{"num_attention_heads": 2, "vocab_size": 8192, "hidden_act": "tanh_gelu", "tie_word_embeddings": true, "init": "trunc", "init_std_qkv": 0.0679, "init_std_up": 0.0679, "beta1": 0.95, "final_lr_fraction": 0.0, "doc_mask": true, "train_tokens": 142000000}
Each number is 500 + 50 x the weight over its row's rms, rounded and kept within 0 to 999. Layers, rows and columns count from 0. Numbers have three digits each. The size before them is the row's rms in percent of the matrix's.

# up: layer 6 MLP up, 384x96, rms 0.209, rows 250-318, columns 0-95
# down: layer 6 MLP down (transposed), 384x96, rms 0.215, rows 250-318, columns 0-95
up250 101:507458447469484561509507472372542459383603512577471547437466472542493465449433476570403385536589469469477436491495489508578559501471438519482449484414426518465412496440475547531484511469516443521503513474602408550453525442504441473546474480543429473520541517465486506446568469554443472471
down250 105:430517515495506441416547609550452543544510458452568515528533591502533523509592450457528507593479553476523587451517516515446553482485503412523477406566438456491567637468486417518463515565523548489456515474471446440430560546397476453478565522486614446462461520551512478457463456527498519494
up251 107:504528526560553546473555596477504446553519517504390463556443538491556414531480473594490571553512542505529631438527468491472441501444429533576496467528487460609532477472504470501510509454448456560551484446540468590448449537559588445469503537494573374518562551468550507455561577504541493523
down251 107:524434535481557502544515435589461453535529632580577513521443416527466439575503593473435446418522497464522483563449418522461373437482499618535506592508536512436553491481464499492455601470551472506513463513479580525501593474547517455518507450493443553464473447492490523516520415487515517527
up252 099:515424534428562482526509575552492479562467574489621437533592472537453539504550524563589524444581565568518522506595463521476483530544506523461497582418624502555515514452511471506462496604505503432529494500452542470422440529485564528556573524465513436461488474387522569522494465542434520521
down252 080:517547414454493469487443486478531515545415452377472581459466435482432566547520507475419513513401517468447460589517559502535489460615570509444510404482488458507542501519526423490487433407559435479409569599501521516474485489515527512476530500474499512504442546472443503541578565488551616544
up253 107:573533478561437450438486553441535491553519554484494635514561489472541549463482583512486553516560529570456410433550511522488472556444457456467478556499606532457514650503506475531527472496532530599493528491552495547537534444509610454540540502593519467467486448570541491538529601544442491439
down253 099:425471392465507496501468507511484482503481508558560428487420490596584416484396458529451443490493522442573480548462455475534424547551501595545562438550550523551485490536539471474481485561547500478564465538487521492534500466494454482395442551485495567540519447415592460536507375407482573558
up254 097:436461512468497524535505522542584410400476511451508438372474458564396510477549563505520544470488432541441511536602476550490525516497513523488478597583520461504502493541575456455470461461511560459509500558615542512533422466449448477546550539518494560552438340429487476515504479483523434503
down254 093:573558480463471512520487539473441495589478524455519488523451500471598412499467420514543564536529566506528499510481530441498549415493415514452494420358512468496496526443416456543450547603537438504454489572455451483442537494504541495461490540466480456456509522495524564363442536551478351480
up255 098:489438482399590558471508551480587523459501481472479482439516508533545591412499447600517504459535493423504499515561480507468447538471459516582541470445603452480519482519515493468512462528639506524436470521457477412581472534409446547479542494527606452468563613418528541460512541426515486515
down255 098:506529433449523457510542483428446526510473478459498516474511425457431535456404509524509421473407504455509433511490547464517490501473538444443416518482540473378498512521544551434603405472597478484459467537484463530397483561561538590486480487414429496553398504522441508534476566430575569446
up256 104:489556516606421574555408499531518476538523507616465601551475567496565508508540452588434502551537574482505461475489520621482471431484448491523503500507450510479487534535500476499454487524589475443472493442450515511550552472455433566524537551575490412456523558456455500434502371586516467422
down256 101:497583553451461455456493452469515495511560432454469502471521524541513576544459480434514496480423523454539572455619453454575390495500576506397473456539477438462541522416523509484556514479497519438437417451620516481402553451481473500449514468413497467533495553587494485476392518588523473532
up257 107:619508569455526569452507540559553484426615544474590466519579550472481498396448422538438502486541495545434433500479529485537514541524486518430518507531486524532516415486472594545531513556598536545470492517447513519641541541446486548491487587498549525468508544391523482478491444445457423513
down257 090:480493423448530406554569425418517497499446467384440533453472482562584482580510531519486518472440498406551549494516468536518536403530542506616535498515510489445506563476542467388519523470459472449439535563559521545372508512568578458498561441524478538539505438565490527552506573526533538473
up258 101:420418491546485530472491492449454497516439454460485572443498573489495518507479469497515545458405462478519439545433474487576443502440413544438539509426500435385379536385552447483492533561545509520530485485480502524534491424498561564509511600479436608537527546544618489461516462518415523488
down258 098:549571517515414500492439484390444508519523452523493524451541514400491438500481455500552577565444569525588428608511524528509436627448557507526547468539463434435521482483579580482428515425517507525523590475471387521464521494496517474514513441515567484486543477546467579440580506480414524487
up259 102:575522412533565539517512458471465533503538505433421530502519496549565460497581464473426482562466505468451431526487569459494538537428529474490519492411464586570514553521454540501532540459509559469445504589510486621507561574484545512485437425475463584514423544621581448500515459457614487569
down259 088:476348590547539516417558615546488493464516505469460531483522464489460467484511535596505419504559411589478478503512430555428473477557413466486487514518583514546507499509462597442542572465509527559522576424440463540448544441505423525517530564473421482517498419449519540511472524572511551477
up260 100:442405521484486458509540498550519487441470507446487593572466535456396524476488531431485417503599596549424474453528453478502439468410481573504461517418462509479524561515448562504546453432403426576465550462429454472406389490483446475513489543537449499491461527494454508451538419499516446434
down260 083:535611458458582431543493496508502535498465539439597402438483456464572464545475492591476512454463510434641445547520489518445453507458497511521514480492527528522514517475593425523488526580553527447495478530523546413423508511489500473364564493460535509581613480494566506549483555525436454548
up261 091:515458472476494536521489422431564421447496474509455579496478488485506471453501536458505613516577544553477469525520514457525481422488504544566513388539491578437479524524608510442550427520559404495497459588546504464450540473601445530463486549439437527436480646530579414536528521521457519531
down261 092:460509501450490459455514520494464521487503531389453529540498557459508333520462438514530389470473524510527450456480497496433603509456416412467475570488621525503537442480476510467434595483404609485507504469492439552529406429514554528518539459454510496504577506485489546452452472459443430492
up262 096:430525571516507510468471486565564545492531512438544435463528401429496562527461443583525428404443455545486494428556464467463549572443552477361477463521546439573537541483487535502458557435394495436412525481492517463480511575594399434506455501562440504524535491474485532531518493488500428460
down262 086:541453432543531495538508495508426421507526487454433534470544602559552501433429594399500550582562552530510497461426495525544404432502425500579496495480473544429450426534435491451482353554505491513487516482476518590480507435430634540494569460465512496490478472505545497463478474502452529543
up263 102:487476440481502469494502537480431496501355437519498500569533538562551479439545416548515502386487509457513469463532522498413529480526542479563405510484485529453516455501520497407570520573561566441463409574567412520390537549552528530534453452538473477530411440502500494583566424491441476453
down263 095:523427546478514522491522487607511486556477592542569481511453419493478527499530509563417492506587459547445574542471511512464540585533483610451574524553437533558511478448465438620474494503576462508470577392578479432593509422488498470515496450476455477549419585558505477543467470528500435491
up264 089:428458510558530453547516498489485525553511486566564464547439530414477486556439522434582410526385526526468555527589424449477409546501465512519492641546556547580485507437518485472442496470519483523500491449643547557520460562569532427498427461529487456387483496452499490469544509505517472510
down264 113:533540585478476519510392490507543449506434420623585511570466534488520601553507408481545467563477509583401517423467547432481505536524532520473549519515418505514540470671487532506512483559501499527444564486593506516529473506471474581526391521455468406489464525497496459508458500475527516473
up265 103:420373422485501467455482496553497505564469524520488534466548529535459538415436505479415501467469409512499559586520446562469442428466406523444464491412517510452446532541543473447440505513522517516454577425484508503496388473464540427595492496367495424551553536505528511480593511491458452458
down265 113:487551501475428521477507495410534529503572455489518395554544522488486462467514541526489508476461566508562452344463437460530525530496476526517538492555511534435600380450412578515528380513436486469515544517496536495510524557550543585495534425509442516414588474447483609491516492576497450539
up266 096:419520485534507442464516470545494572564530447570460418570438507473408502511459391465505557476522542589508471534485415510482486511501430501571509482503489561438528569405496612532492499434450600485492520520483479587501557349416527435530555431469530475523444424512527497513489538541446535473
down266 092:521555511459549633502444429534426563528500488531468418450482523461452550471557470421404478448479471546513465501488530440475465437487455505436514490559507505511497534454479527458460464517495569450547480402410557433537563576455495467417523452434441459497607540487523519574607495460612551539
up267 088:525363522495621469566403495567542582490502511522508531432519594504502531518510479461512501507459555535480468447479457457528355413564389492438537518575389426445514443440471562559494556476480522443566550523502442548521468529479524505521498479445500521517456500506498478530422462586484437503
down267 084:456479467520456538552590570456448540491520519445501542543498519437500537474471509512434499521490482430570453452592507477485573495483490474429503503429587475520553506524567532441526561555446489598440618511601577509577574522547577532446501434416514526590552522449609528420559478483503459480
up268 094:500458534491528532388498481491520424465566528440548437524519477610442542488487395466509472532542508496560431560510513531501489522538552472498480384478489520436498460524502471463582557588481537458494481562529401565515479460550550472485598473427555576547323484423496476536514534573472521511
down268 105:408547558508572441547503518524605548488489501399490477417524462492457580541490601455506497472438451535552563521508438416513484517413522501388542450426531552511459542491492551506521520597542487479444503546502468441567447502556467524472450485532525472562486621568420432503579456424536537499
up269 097:590491552550488476494446470509473456497404490471543518532501462540548482500534508509628330577502529507501501515487414582460438536436496424461533486453469511515486462502358533449523599510489495572551472562542495515463456594478542543613550581501466394490513496485507520545515470486485509565
down269 084:491536464489558473502649528491520554464518536422417517426502381411498487456507544586402542447480473490525459496547601487466455493598469492539489530557494461506527520558612407620493556510495461534457461543525538489470549456540508480438518446516542575442471494476506410480524451549563530531
up270 098:383429527502425489513593527544482531554474531456577544489476517611495492474519391439524447495502617505472527460457467496530430479523509512479452555538550445600460480482492501547494507520504382487475510485496567477426438476508468492561516586537468478494518434495532523396531507464551514679
down270 084:547588479452493438575449504486498392478412445437442497495498540429471483461547445546423578485478571464579507572516499603485465524673429594544547459486554436451525445482509529512492441490542522458509465490489488496479520516484584532452519501505560582524517468477392503538463444575519471461
up271 107:434492556563471550510507429514500444446534487515463483417531584451485484509497438534487499475441476480431499514487524487552486476500498595557579495519527596627445482564449503440439560590437539442558592432480530516485546496513489395500489558514426550381510553623528527486499489516424421485
down271 099:552567443563443502477475503456443454483513508409474495555494427571547382479524436470474632540466404518457465536438561470544473476477458446449395570470495467426505559496485575492542515468482455556507535562556490562479415491514429480465398453468558495555503424446517501599524577475478517510
up272 108:497532437572558541432461503467554493570455549461458475464447549585525573488533416607530464502503525515509582453532515580551542634502574461503459546508474513549479502528538595456475472521601477571580466498542564570458499503530517475561578520531488496457497452526465523511606571580433482588
down272 108:421397562444505462514503468560475570503500538547562485577500385561574562483484579504481475498453536463557509571407501518487402459443518551490557449476515371523519528490435508443535546456468574515523482498488585523440631511543515485477473447475513535523541529565456544538530443517408574442
up273 102:463431440490475433436318491472476465539507483476417538553492494433526504421504442489498555483512473493532502585432420553449502482435490529532458494492479448540536522408424453505462535559442431503438512457533483545493361435438483507474460493483537520519519448652466476514481472502432430461
down273 101:518516584518428462388556542465464475522520462497503542515456545544516481471488403500498448563522375505561511446477496489495430584466534488466470419505505507509541489408521482436482533575496474504632557405505531508532424570547593501556496490609421544501566559507452570504598517444453485484
up274 107:450524399425432411485480515450534424448473494517547496464424512489585454564479475453422570405512478583502525476523439466461514472461456510565574465418558545506447517467553489410429513515451534403483472534556402567426526454482492455594472425594426522438507460497483466480503492523461500539
down274 120:477464474463528412533486458566585556570561539582439572558540511606537522511488486555464446555567502629470463493474613469382485496490493480538493530483517470480487377533530454498497528514512524510518513441477463629496443539477462588540601494474471455508478468450539494403494574528543506459
up275 090:564496401511484545509499504526475578441615549481519556457524546409464522528535500406571503476420401550541501571531440529481508501534505510525483455486448464496432570477358471457503483543553538488549573578438469525570508515507594440533413598465576499527485529516545541490449516480433418517
down275 092:389514546450431573552408460450507426424467446510458556384492504471471542516541494539618458589486490538498516518522589571504596450486461416500581526451529561555482484447452537457482417449489488518476497475582394495411474468458491489538512406475485522536418482468471497468494522511491539565
up276 102:510472498466552512480465470489541543398412496432455594434496601504572542507473462636508475526495525530516451448496453600542513483597589534558511438539517571575491461568535466529523489494588468435488438558483510575545373514446461504491564531477461463520492546449485565494571507587545507504
down276 084:480479482482448491509482510513487463589544608547541467576518426518493432490513553408536472448580513436453565572550512480461427569458427451380479558455487492529486501527475606464536614500472530547478518503457526449468682498592542486502442433489494548514508494494503457533437464450472535482
up277 096:470462473471582474546449500513476581502484500489476495493478500543516589450417491425412516545521526458565451557408472503572551509520586506507571473535431470523447553426468566504427432502517497486470569438553434531445459553491545426513524517414526581461469568595480545448522371483488427401
down277 082:484476505498498501413518547536525520511486521395454499585528462475429462522425480585511456352523532557537445531601497426475468571436460482580572459539496500544520452531490480500578439526447446616562600493536493583580532498521522475497452555484471560542511459480534523598559452566477543481
up278 100:593499447536534533549524514519478443531546602541459394408560531514567482565539541518566490519483516480416507453569440482460616488510521471441471530457475503532442458498451484465420492466521508555580531422542480446512536430522373476522463445581547448512503529493527437463526381555529451590
down278 096:489462490499492533442511454510538600519501537334486531513399427535541461435446560545497469441469485562480624518489463470447479571456498498392494471463497507501542494442571549565530448451464428504601519475489490488433424524553484466505487426448441561449576592516521542492450504509491562585
up279 103:466473463507580531472438470447558461673438489495496482464542534390481540459539525460456506500517509491544552495466459444483514386427412477423491454502469450526506584535421470460636460471536567496446483532488537496522455384597551461516458526492451573495546516454510474554473495475500418507
down279 111:446483441467434432525514493519600444518481477502583510605454598591440592498471511428576436498583511481536486469489515531532456522442458479523539509467518530599564393463438492571454542481524412416425427530557470431421478503468548556461534502424544544460452528443539515468475532491460463491
up280 098:499523480518528454542417437477575519652432501454427560539494424593530548462448470494485518494499428544564446499545482577550518481446358523385507459491505531512526496509455502358541521478516489525477537459499481561508534432503536465501422522565507464554520480491516426526534426550444414444
down280 099:490477508450539472568413530444575503633604461460543512509606432534500551529487454548446486495538460479510442564543442524601514463517443491519550540529490487588524426457469529536483506549453520481575539467480494475518502470480520433516455576553511566547405460412529462364484488545426415527
up281 103:467543547544453501494415526515475454562506531483508450497487503378466498518412587481565522475483486377451508441487511509554476492418399501444537485467477404499517494459533438570588539401534530501543570548410573491600532507527497497553516560434569396508453419569522489435469513478454528483
down281 096:539424438526594537522562496481464492528480538430552441462429452539497510529438427419473569540467508503508392540530434507497534504494554414537540596478520577487435523494465509478434511492566429504474370461561512451405460488524419445491580458578442457526519538427449519503515438455568433539
up282 105:548479551515615513571516576470530581483388494490492510504485571491598465416400462524455521564563472440488515483596533476516551490473483462534569488554532458458506453561530462419557408557564459467487514493468505490439535556492500460514454444495533536454414482432440457519506531498380506628
down282 090:444473541494487535441486485583529410519584530439590533498552452542474557574532504452517456437471523528544460483536457530472512410575512509414484461497490571598519519409516470502541469468470573500573451525535579522594509439483501479412594576483425471510603559529485525521442497446583558425
up283 101:532498587425554447447394602522517521512485540415503434499497558521449550495521521526453456480497464459553592480526584479422424552468534520550523437603550525461491509428467441464554581518425592526516562530536554513531508480569533509536492510435456485447437458573469583479414396522536521481
down283 094:535475447574431495515570475545517516468573556464461535509585521383525508522409482433560571510494549554505497535500513525532551497508545487462460521543427456554604468516558501501509402566529383494452518504441488563463414483448494514494491411526484475536615569454449470578608538434536438516
up284 118:465563494582489445509370467436556538551466540459451532523474503546554462397532484539546448524515396476470522457540499545491429489487483579568499484537462517612491597598525498578598443461515531498504513533501481545447435423569436483457491390432544580430504536538491536522495491501500491581
down284 142:478546551553450437546456520485510496480529511534548539563510430603465617528479503466513455502488396594518460567518462500506502528467494584562466509507472538521528582542516502461569442428494492488569495536504498539543420472641398458521409469486547664493457467531472451547516457495439518553
up285 117:469490569362470503535561455380456488492558569540510517529461570538530481455455387497551604519456549536495549525523409537462486538508479461489512543440419563532511402468493539594511440484553485499447498519455445436517418489500509441483542494527609459595479567520588552533474501550501529537
down285 118:527484602457416499600408526462499493542466454654484433524442449509490499558471466482478502424547489412431603516444511513553542502549520479506483505477473517478556499567520613539547562421514499462501497470509510500496528462503528507610474534491531491488439430540484505561436483545417556354
up286 099:504542526407535475497428487481531542523516545515502401476498512527392543518557469413559580425493546536445469527486362578464462518568546458513504485495396471424506501407559545477495480462510551511392534437403470550569502442464407505499404517521519461544442456525526510547473498474569561506
down286 089:574581501491525483426556527523548551576416551441484502515515464504447478567481573516490461461469477508520436505464592391524604401589502458495457521601633492512439481431511536543512506481518521458496494471479549564527375465468466527430623456470466543564504461497547483535496488576525506507
up287 088:424488480497483483540480399498442486398507470529574499463464468547508596452555522511553492449556538541447508485512471506519412567557397509538534559468441404448472527565489467496486462409458437459522502503519493467366607516449486543536432486570450419454544419456531500516540440547563514588
down287 094:524563517475423518490578520428508529569462488467441398517392560448439508539448491421446571532513468511550495573536516410460557448567519509566496458457594490517504526439567516543448556571586509512551458526506453568473444572530527497529596568481539489576552470579544582433522487515442458506
up288 097:475505483547589528532431515484548532525571463493443608486518511544516580469585434490430618591486518387558479537475497558366491517515562519499579392521522468504514498581481492480574608490595481533437438545515531504536426538414514474541466556467475528469487479492524506445501475454538465525
down288 104:542489461592536456423605517551492604572529421496475544584548539531496624419539428489570479483473519558510562535495527489439481471550508595503441494467519433558450559398541502537484563515493479526512471421456471476459516510550497479445558424474489579444495559428449514419520540434493568471
up289 102:483509566567531433526497559496458440487414521576501573498439502533503576451508386463406438511399379535511474571490525487522469462492450496464510460469531419602489513555492589468588430455471485481493516500599500544492477513578489427498494510406458573505423485588484490461427557486543522511
down289 105:472553571532437499582449540524466573525510464416520595486502502447498561488491455540533467458390444552466460635547522551488512426450501468495488578455530467511466508579462590486564426539454461517595454514498501484478505557521458426456459513507552542452489423455443529532446634509459423438
up290 094:478521551506488450474502485449497486467511458478522468424518485482583455429434532446552583449416422524551549497588543405597464534539473518494533476476388496528420603474490515577524543495508570539465487521425465529483513506521543393385469501522511503352504534518533446478549410471570509531
down290 085:571517517537376570511474528489453460495466521416498536466483580493422372523504445464572488537528523466458450451552550490547469500517512535490502596545513597573528448589485529411430495437459472490523486475512559559512491448521505618609508561557455509531537382514537536494470474482433460438
up291 092:478413440495531500506501411474466510521495509500440592502526548509497432534523462461487515455520474537529467507553625479498508470510571603514492561461466509582602514473585482492600479389503468518487564538414455467539478572493515519452510581442436446467461428471512478548413630498453470602
down291 078:508432486498464561557555558468532499580490538343554464474514562509427508528473465527509567579596558500438559519505555443516519485562472502499547558488495580564355480470460535522466558572541506511554454478543570478452514522550443478403496409527503460464462529520479414505422448444481432485
up292 095:540484575451510439478448457547495543597467504440445483419480561446543433483468584496510435462492579473540535472555453592558469498428463482430596467396484538532384458448527502537523472472460467497467468569435488468528560544595483536469538517435506483528522455521544510591511525606514425592
down292 102:508535456533418511562534516487470476487462495566502514542473519493446451557465488451440517499548391571482496492492513503552565568527563490527393530474509432547474512610563492501504478439580438474477490504587529580520491511511545544584408487576420515577426535512405599403581537475515563424
up293 094:490420458471514532484455488611487534518607487403539452403475494537507557478497582538657516485412447456546493490496532555510484539508499518385443524488472518504526517517532541541476550468465515572447454425527505538473515539468479434523571441549425480552627495510499481602527483413474555440
down293 080:518604497544455508467518502375518453504426481437555519510561538416502567530462463497440486512575553511391468537493472407506615519463503505562575446498505510472517525480525456476532468520479443384470589554495440561518489464551510532497480475412583530493446454458464540387473514590507447587
up294 087:525609500443541552553526459566489529488553540527518582547546526364550524478535493462406454473445541451506514436486496603523494538506490561394404428540488554505516470406531471465476518542528463575493397446610541505518572461566527467463558478531463502423481482543457465463512445550554501563
down294 099:556475513516493472420465479452513489480454504464530576528537522603523521500461453568518538472511486558568519471566567477553536466407535486557560577493538404554512478511446567560505480439521480352540543548391482559453488498509409598510423600529528455531450506517466476495483612557505528425
up295 104:544425539488489509567530567436523490430488515535445473544414514464466533516380516522561550465472509545570468547479449573452498540487529400491454486461552415404481500605592512492469473492380550455416505509540440518518413446410541463477490557451514553523469445485429487452396461475453510479
down295 100:569473539399448562471459596428425527567450494522468489495512516568486570485517545457507435545523422572540506482499530525511531577507477487451506399454402482555525456472508469493405469498556504507359555463533572412544535525519526457536516501397476469577543533504482473556487459581604528439
up296 099:557561500597487410567514524490461481532539439581445562548430480483455405452427451529436510497561430478517472522418530545449477402499496519511422483470518538530593490479428535512424432527376465431468545481408469501469557420432516442572529568521474478476503464421540521516493538569477466484
down296 077:406459501477552496539470505576565497531466624344621471501490465528513544515489499516492482481440602499454484512566366523588495554489536542508505542496471540450434580501555508511566472520542494519519482548572564566577510523609474459437441430515539502522493555543532453540482443458529535500
up297 114:522409536519593531541423491464565516507440552602501443578520550391579495497536407509518503474519552504516501455552475515587531495500481461542501457514464476492428522504442552516630459546612486478496519445507483491484423552602433509543476382600498452498432552557453511495507436532537464528
down297 120:510387563467509570502506497483567596503524462661550511552430404612468580476494477572483473458530550446487518455543476532510405519412519517477521498532403550523533505518476460424517489413527450472518414496516498522520544582510555437471522467542434523471449548493430482573508507488438569539
up298 093:540540449495555450548484535483514572441588575494507402496519541490515551489416572420468502566419450473536512484449538468578398531579454528462604633487517547499498482448516480529521470465518513560602479501476556526445468507541559472542518536513523490463510544428502565582513363557547442500
down298 089:554475643503395516465409586575501508471444452524462542527503485378425532462507368600499558439465433512519467508527490463493534535515487404477467505505474539542625511492491467478542525468463543513537578521414419490554470452420534538520537461514470470489511499548511564418500512515560545512
up299 105:550532528472602563497421450513517531516573551541588406483483540439530495544541509544473635571528468462520497573501451514523432373513508503484441582511483551447499558539447479538508535525492585479499515458435516494483521498459456420532487364444527482544438545475535580493518603505412525545
down299 102:423490519540510455488504486571507494473491504448584494532505557517449517472534487529399528440409476515485585573528450517466463493524404475432495517481562529452514545489537535497509442530468503339582443446458520538494475555502477627424555640483444506523523467598503399529440491463452529456
up300 102:425518495571516497491479548494480452501417592600468537418531559418486510504493508471516543542495485511596434523525514503415429516488514497506528508520457425459449496388541528519503529504441542548401442537607514454543450487558467540447504649490545545613497551519459497504558507584440415480
down300 098:535455600454447541502436451472434484501402604579522529426448514465441364412453432422504513488574554563444475456569491538476510513576497479464466488528511507455449528506563583501444543409494481567572549549443521486433501489539526561482585499495516528559546525502503420449503489505595501464
up301 101:561510453594565446437508488488515528513469527481576506517519523606471464524558515368572532459517594455554463519616437452533488513514493490488499479527504504537552545496471509478382557421494474496538512549444485506540509545452425500594521658588474504539431437532498399521478493532469441528
down301 092:562562455506461610551537474525478529559489501419438523426507455532476435513469503571399578550569443526498545478568574524592563534535463412601482561507547451518480559413495533462560472601534412539509502522493538482461503462567564477449524360505526471474497535491435504543533470482543532534
up302 090:518446539411519400621503495549441463409515546515457405479509419541476542525542414509544473538522540488538564533531501486374556505494481504477411416509490534519567429473523531549532594430500435445468502409528530542530471476444486468535413448495432578557572496500486506539419445444507474487
down302 083:481515491451549569417517434455519470531494520367532528451556543441488481499486470522421376457406503460405406434437522489502460479512506568553549521449476544457426520466603417452516408539517491508449481558531497458469505520540554491363569465554484458529487459490518475511519576554436534474
up303 100:580469474445507502524509556410467531459466462398545503594543496467408457508479566541411569518646502480489523493511530495487479610483509475492551476436525441549500510510441497434524450475496463520407448432438479547519490518518522439569479575486474441420327472494493556536478495555499504566
down303 075:417490580518460482470509476533495425549527481283497500455576460515495482472492598494531440510428478506460492491513489576584520440652531516522481519508459531538513589427505467522439566531499580494569530571470584486444441450486513514482592474557518542485569518503537474486512464469472461490
up304 113:553519548477443435430564497554451477539569468459534478458465560440549459432517471505539526455429525448454465449509492484468414493434413470499450531486547411535550558528479380428544542524517572461502456559523472527568518488445588501498512443500472414463430530493529487514474501549501411317
down304 134:468491472501476540507585584574583545511494557484457554538466573472515488466549493449545558561502491497542490474492503499445442417443576565524519591526534497492600392516485436596507468515406535402432558460484464516460607435442501417573496542507443427446536402503527459518434486515472514527
up305 100:450525424449478517439543503520414463494475512463466563459503477514574496573563511430473515445368495549453461493538527554560455520442515442436472432444517507597460535614523508554471440496407591521512542489475521461578442418416416567498529522494550504429451410531446529492437528436523534484
down305 102:492606459511610462558450461509545422551550475557509405574411543571505597598488527506497500517500510519524515515502537426542479516490529453467551512510420533465514498497453498479511410413510440481577487476479509408462446577567409572521593506575484484536480533517475522504418506588457449410
up306 098:454519443491504441437440536427457407453459526535463431431533524535521519402569520536506579464512447508492526517490608493479512503442544502627503591464460423601502497491528490616548501505516581505479441454547538526572423434497417454505478445519446543505468568573549539536519610520502476496
down306 096:436484570579527501591524594510346513475548479601568516544468437473563430491415489493491454433492502493513493477407513438513413416500485504570424519510492450461595556499535508545471552572477472516467492554473420489455513460530549519412457577562539492503502484518428471483515552502539600548
up307 100:474514488466400525533562512474506427444484507531518485608535456551420495533428505473526547440581390531482531476488529546550498595503518525528509438417398579544483516446444417521474538497557454491593494562475492523491545599449450397591458465471452464522500451478530481468510523571604437455
down307 086:516498485428459483514439559506595430442468567413477419454515439459486549488568491472506417471408559496561463472449538539514536477613445486463536562468516471538532508459531526504575501435481510504451472496475482487438456419528480391488575431504544513534596380573468504502557400455434492436
up308 111:532539553479448456476510562527514529418583604530470467440470476526499486548514458472504520465510475641525515352469430442525465483436596522482532440562488431554515573574469520531484584515373515501539538422511499456442449427517518551458547532487537461538477476517560524471419516509464437417
down308 101:509531451507501516468442477509509406400525616555586443474415447518441574572497473480447505424468514549444559529547491499573616547577581528462491590419470534488544612554483462493490538490512473531484481520526566476501503443478452484468570515504423497502595458575570466549521575495532465552
up309 122:506587500437456541522608492473558467509517482574467479573426578503468514411422424559570517555504540460450482558407437549477495469472468516503484492447528440544430492427485463478459473492482541532523459396494330521549531525429508490492580563515596479493522479468490519507458567520426497591
down309 148:519468535455450444502527454442510537492452487569474515539562486581448555442525494464537551480461564527456392418482453480572603549464515464512539453487434547615511480406571458496401470453470542532518500532466459477471520551446546498431515486499487473609502554484403409607511536419422523519
up310 095:416480500494481579542475526484483475508491419413500446501489490477535496594431437444546456469591473497500487541524505544557475574501493538474568511430389527515510473567449491572519514506486560523609419416410425512443486526610543501588551532474526502516439492588523566542493443421450465593
down310 095:509450506446480433499522471536511518549517579475483541549414506482512585428490453482421461478468442534462430511401472555473371541556422500478553446504547386498455553534486467565555511478530434557476513520612540587601631456520487534517538484463501448513486501425539505478512535547598517472
up311 104:425601557569530448486502431414500535541571479527519479445454512442560521471509471583501506487497576510492480480545485539464344543499476551509494513483492462499510466511467539478488547417521446510519481578562428469576469448461325440531535486385507507552464575504532535514524535557396459469
down311 106:522502529471511519559519426468555453458565454466458623563497482481614414482426496479488549513406545533480461443432586496589537574489502469435394446455483503492446508533591483418585408431542481495540520488489513595489483528555531560552480499443464540442465496436519507531460452418496558482
up312 116:585472484560422529496427544545533447545469509477398480459481568495648524553503460501543563546609481534543489525536504564513578460508431452519454553473548502563458556577520524553471551532419471650464497608519454512557461499438488440520594562526472539474505532541500482525508480505523430477
down312 132:554421434487459464514578565571539544451518578705517491530507402590487498523549527478510433472449487496540533510542479491551482495484541547457517487528528540533532466506513365545518554483475461505494346500529471506571495501511494430469550594475524526479523498482456505617529455509484560540
up313 107:506532408477467494567528536382423438457535560549468400551504502534489505526565425462502506505514461524475447448463513566434438464542478552528589582426586549553541531456461474532563485516586495375479471473478406540457538491433371534507483461451497487489552564504503604474496469538505475510
down313 127:530520520537530464584540524378402480536480558628473534534526490462510532499573532453546518550629506541449526466498532541477472503505472474514536580504542499543511465577395539557545408482554474513529471540475426457552497428432444489496431549464610456482473587453545500469425559524519580455
up314 103:504497487574523493395373549514586455512471459473522444465506506533593513440506573466475496599448552394489510508491557526470510529396436505424469638428534446497434561554453487501514438423460461525524510460470530588476493459463505470465472409457388449499516487523482555483479455527544462532
down314 106:480534555529528475496538502455482576438494510684513559480421449558560614519483491468471540535484542504566582475456452459425407488434560439508494489496424506466535565498493506496495471380561530501388467501518505487454541506605534508524482549574477578405476566515480469522480510467480551448
up315 089:420421419516516590454464534596426452548629523451544540475491537538479595486534481477455523551507567393491531537516472576458528458499475545552486448339505500493457438491461391545495514496474513512449536458540458482530481524430554560470457519439423511466588511493544515427515470464562508523
down315 094:490576548519516561492501476566664459396457435392531623515484535521449512448565505522480456492501546474472499485549475417466471529486482565463474468444460451525555458529580562468502493416423523560429470499489442362471480593530496464497451479538490463447454490522504519519482570540489589530
up316 104:453483514553487486480522512439485400483501520470484567453528462515454543507434516551495586515567514528583576517472460526543398482505564493476484524435560504516458503627592503475503540390486447541426557578470391566429469405574445424507475517477469505502494583496461508532501485483365465442
down316 108:484498493460545566507502503536560491555485474510436409512555567509495460512496514532533490528474532502512533476563546498547446590530431578528553557500477468516500405499572494536483389500457529437450486543478531457517439539377404464514482462506504504544496536459592481427562631499634382416
up317 097:611562516473535545524485473480539493461613484606500456563571531536537443461546487582525554517528523527518425523496520587492453437469590550461509512518482446486403516567486480642489507515560489500538505501593451478589464516564437486511577493517576497530499556455457506482462476348512447486
down317 107:559450530529495495499502531561533468540496474575428455540578538550486471453457547490450547629500541512462512456399491593497578488536460438492479485514485536506661468459592442520535444508506552547500450462519503430597516498486499510505493492506370464522571512372525457537397497510476431511
up318 108:517522553579420457456473533525549505448630499527598499511510565540389498519524558536445481408579466430564432538547495499494458465477606499561519529495426474555562468523558556431447430541462454431480427490455544527458573486452472572487486537416460404472576479462530480497463477484509447472
down318 085:580445444404503476482542476460472481532422584403476495498474458510612490510444519524496504535427573578395516465449475550513497507574429557447507470477597509437453600520457452538578556545520575579457570504578496530524567530610509406501503478559481577543497476555507511513540513501514523500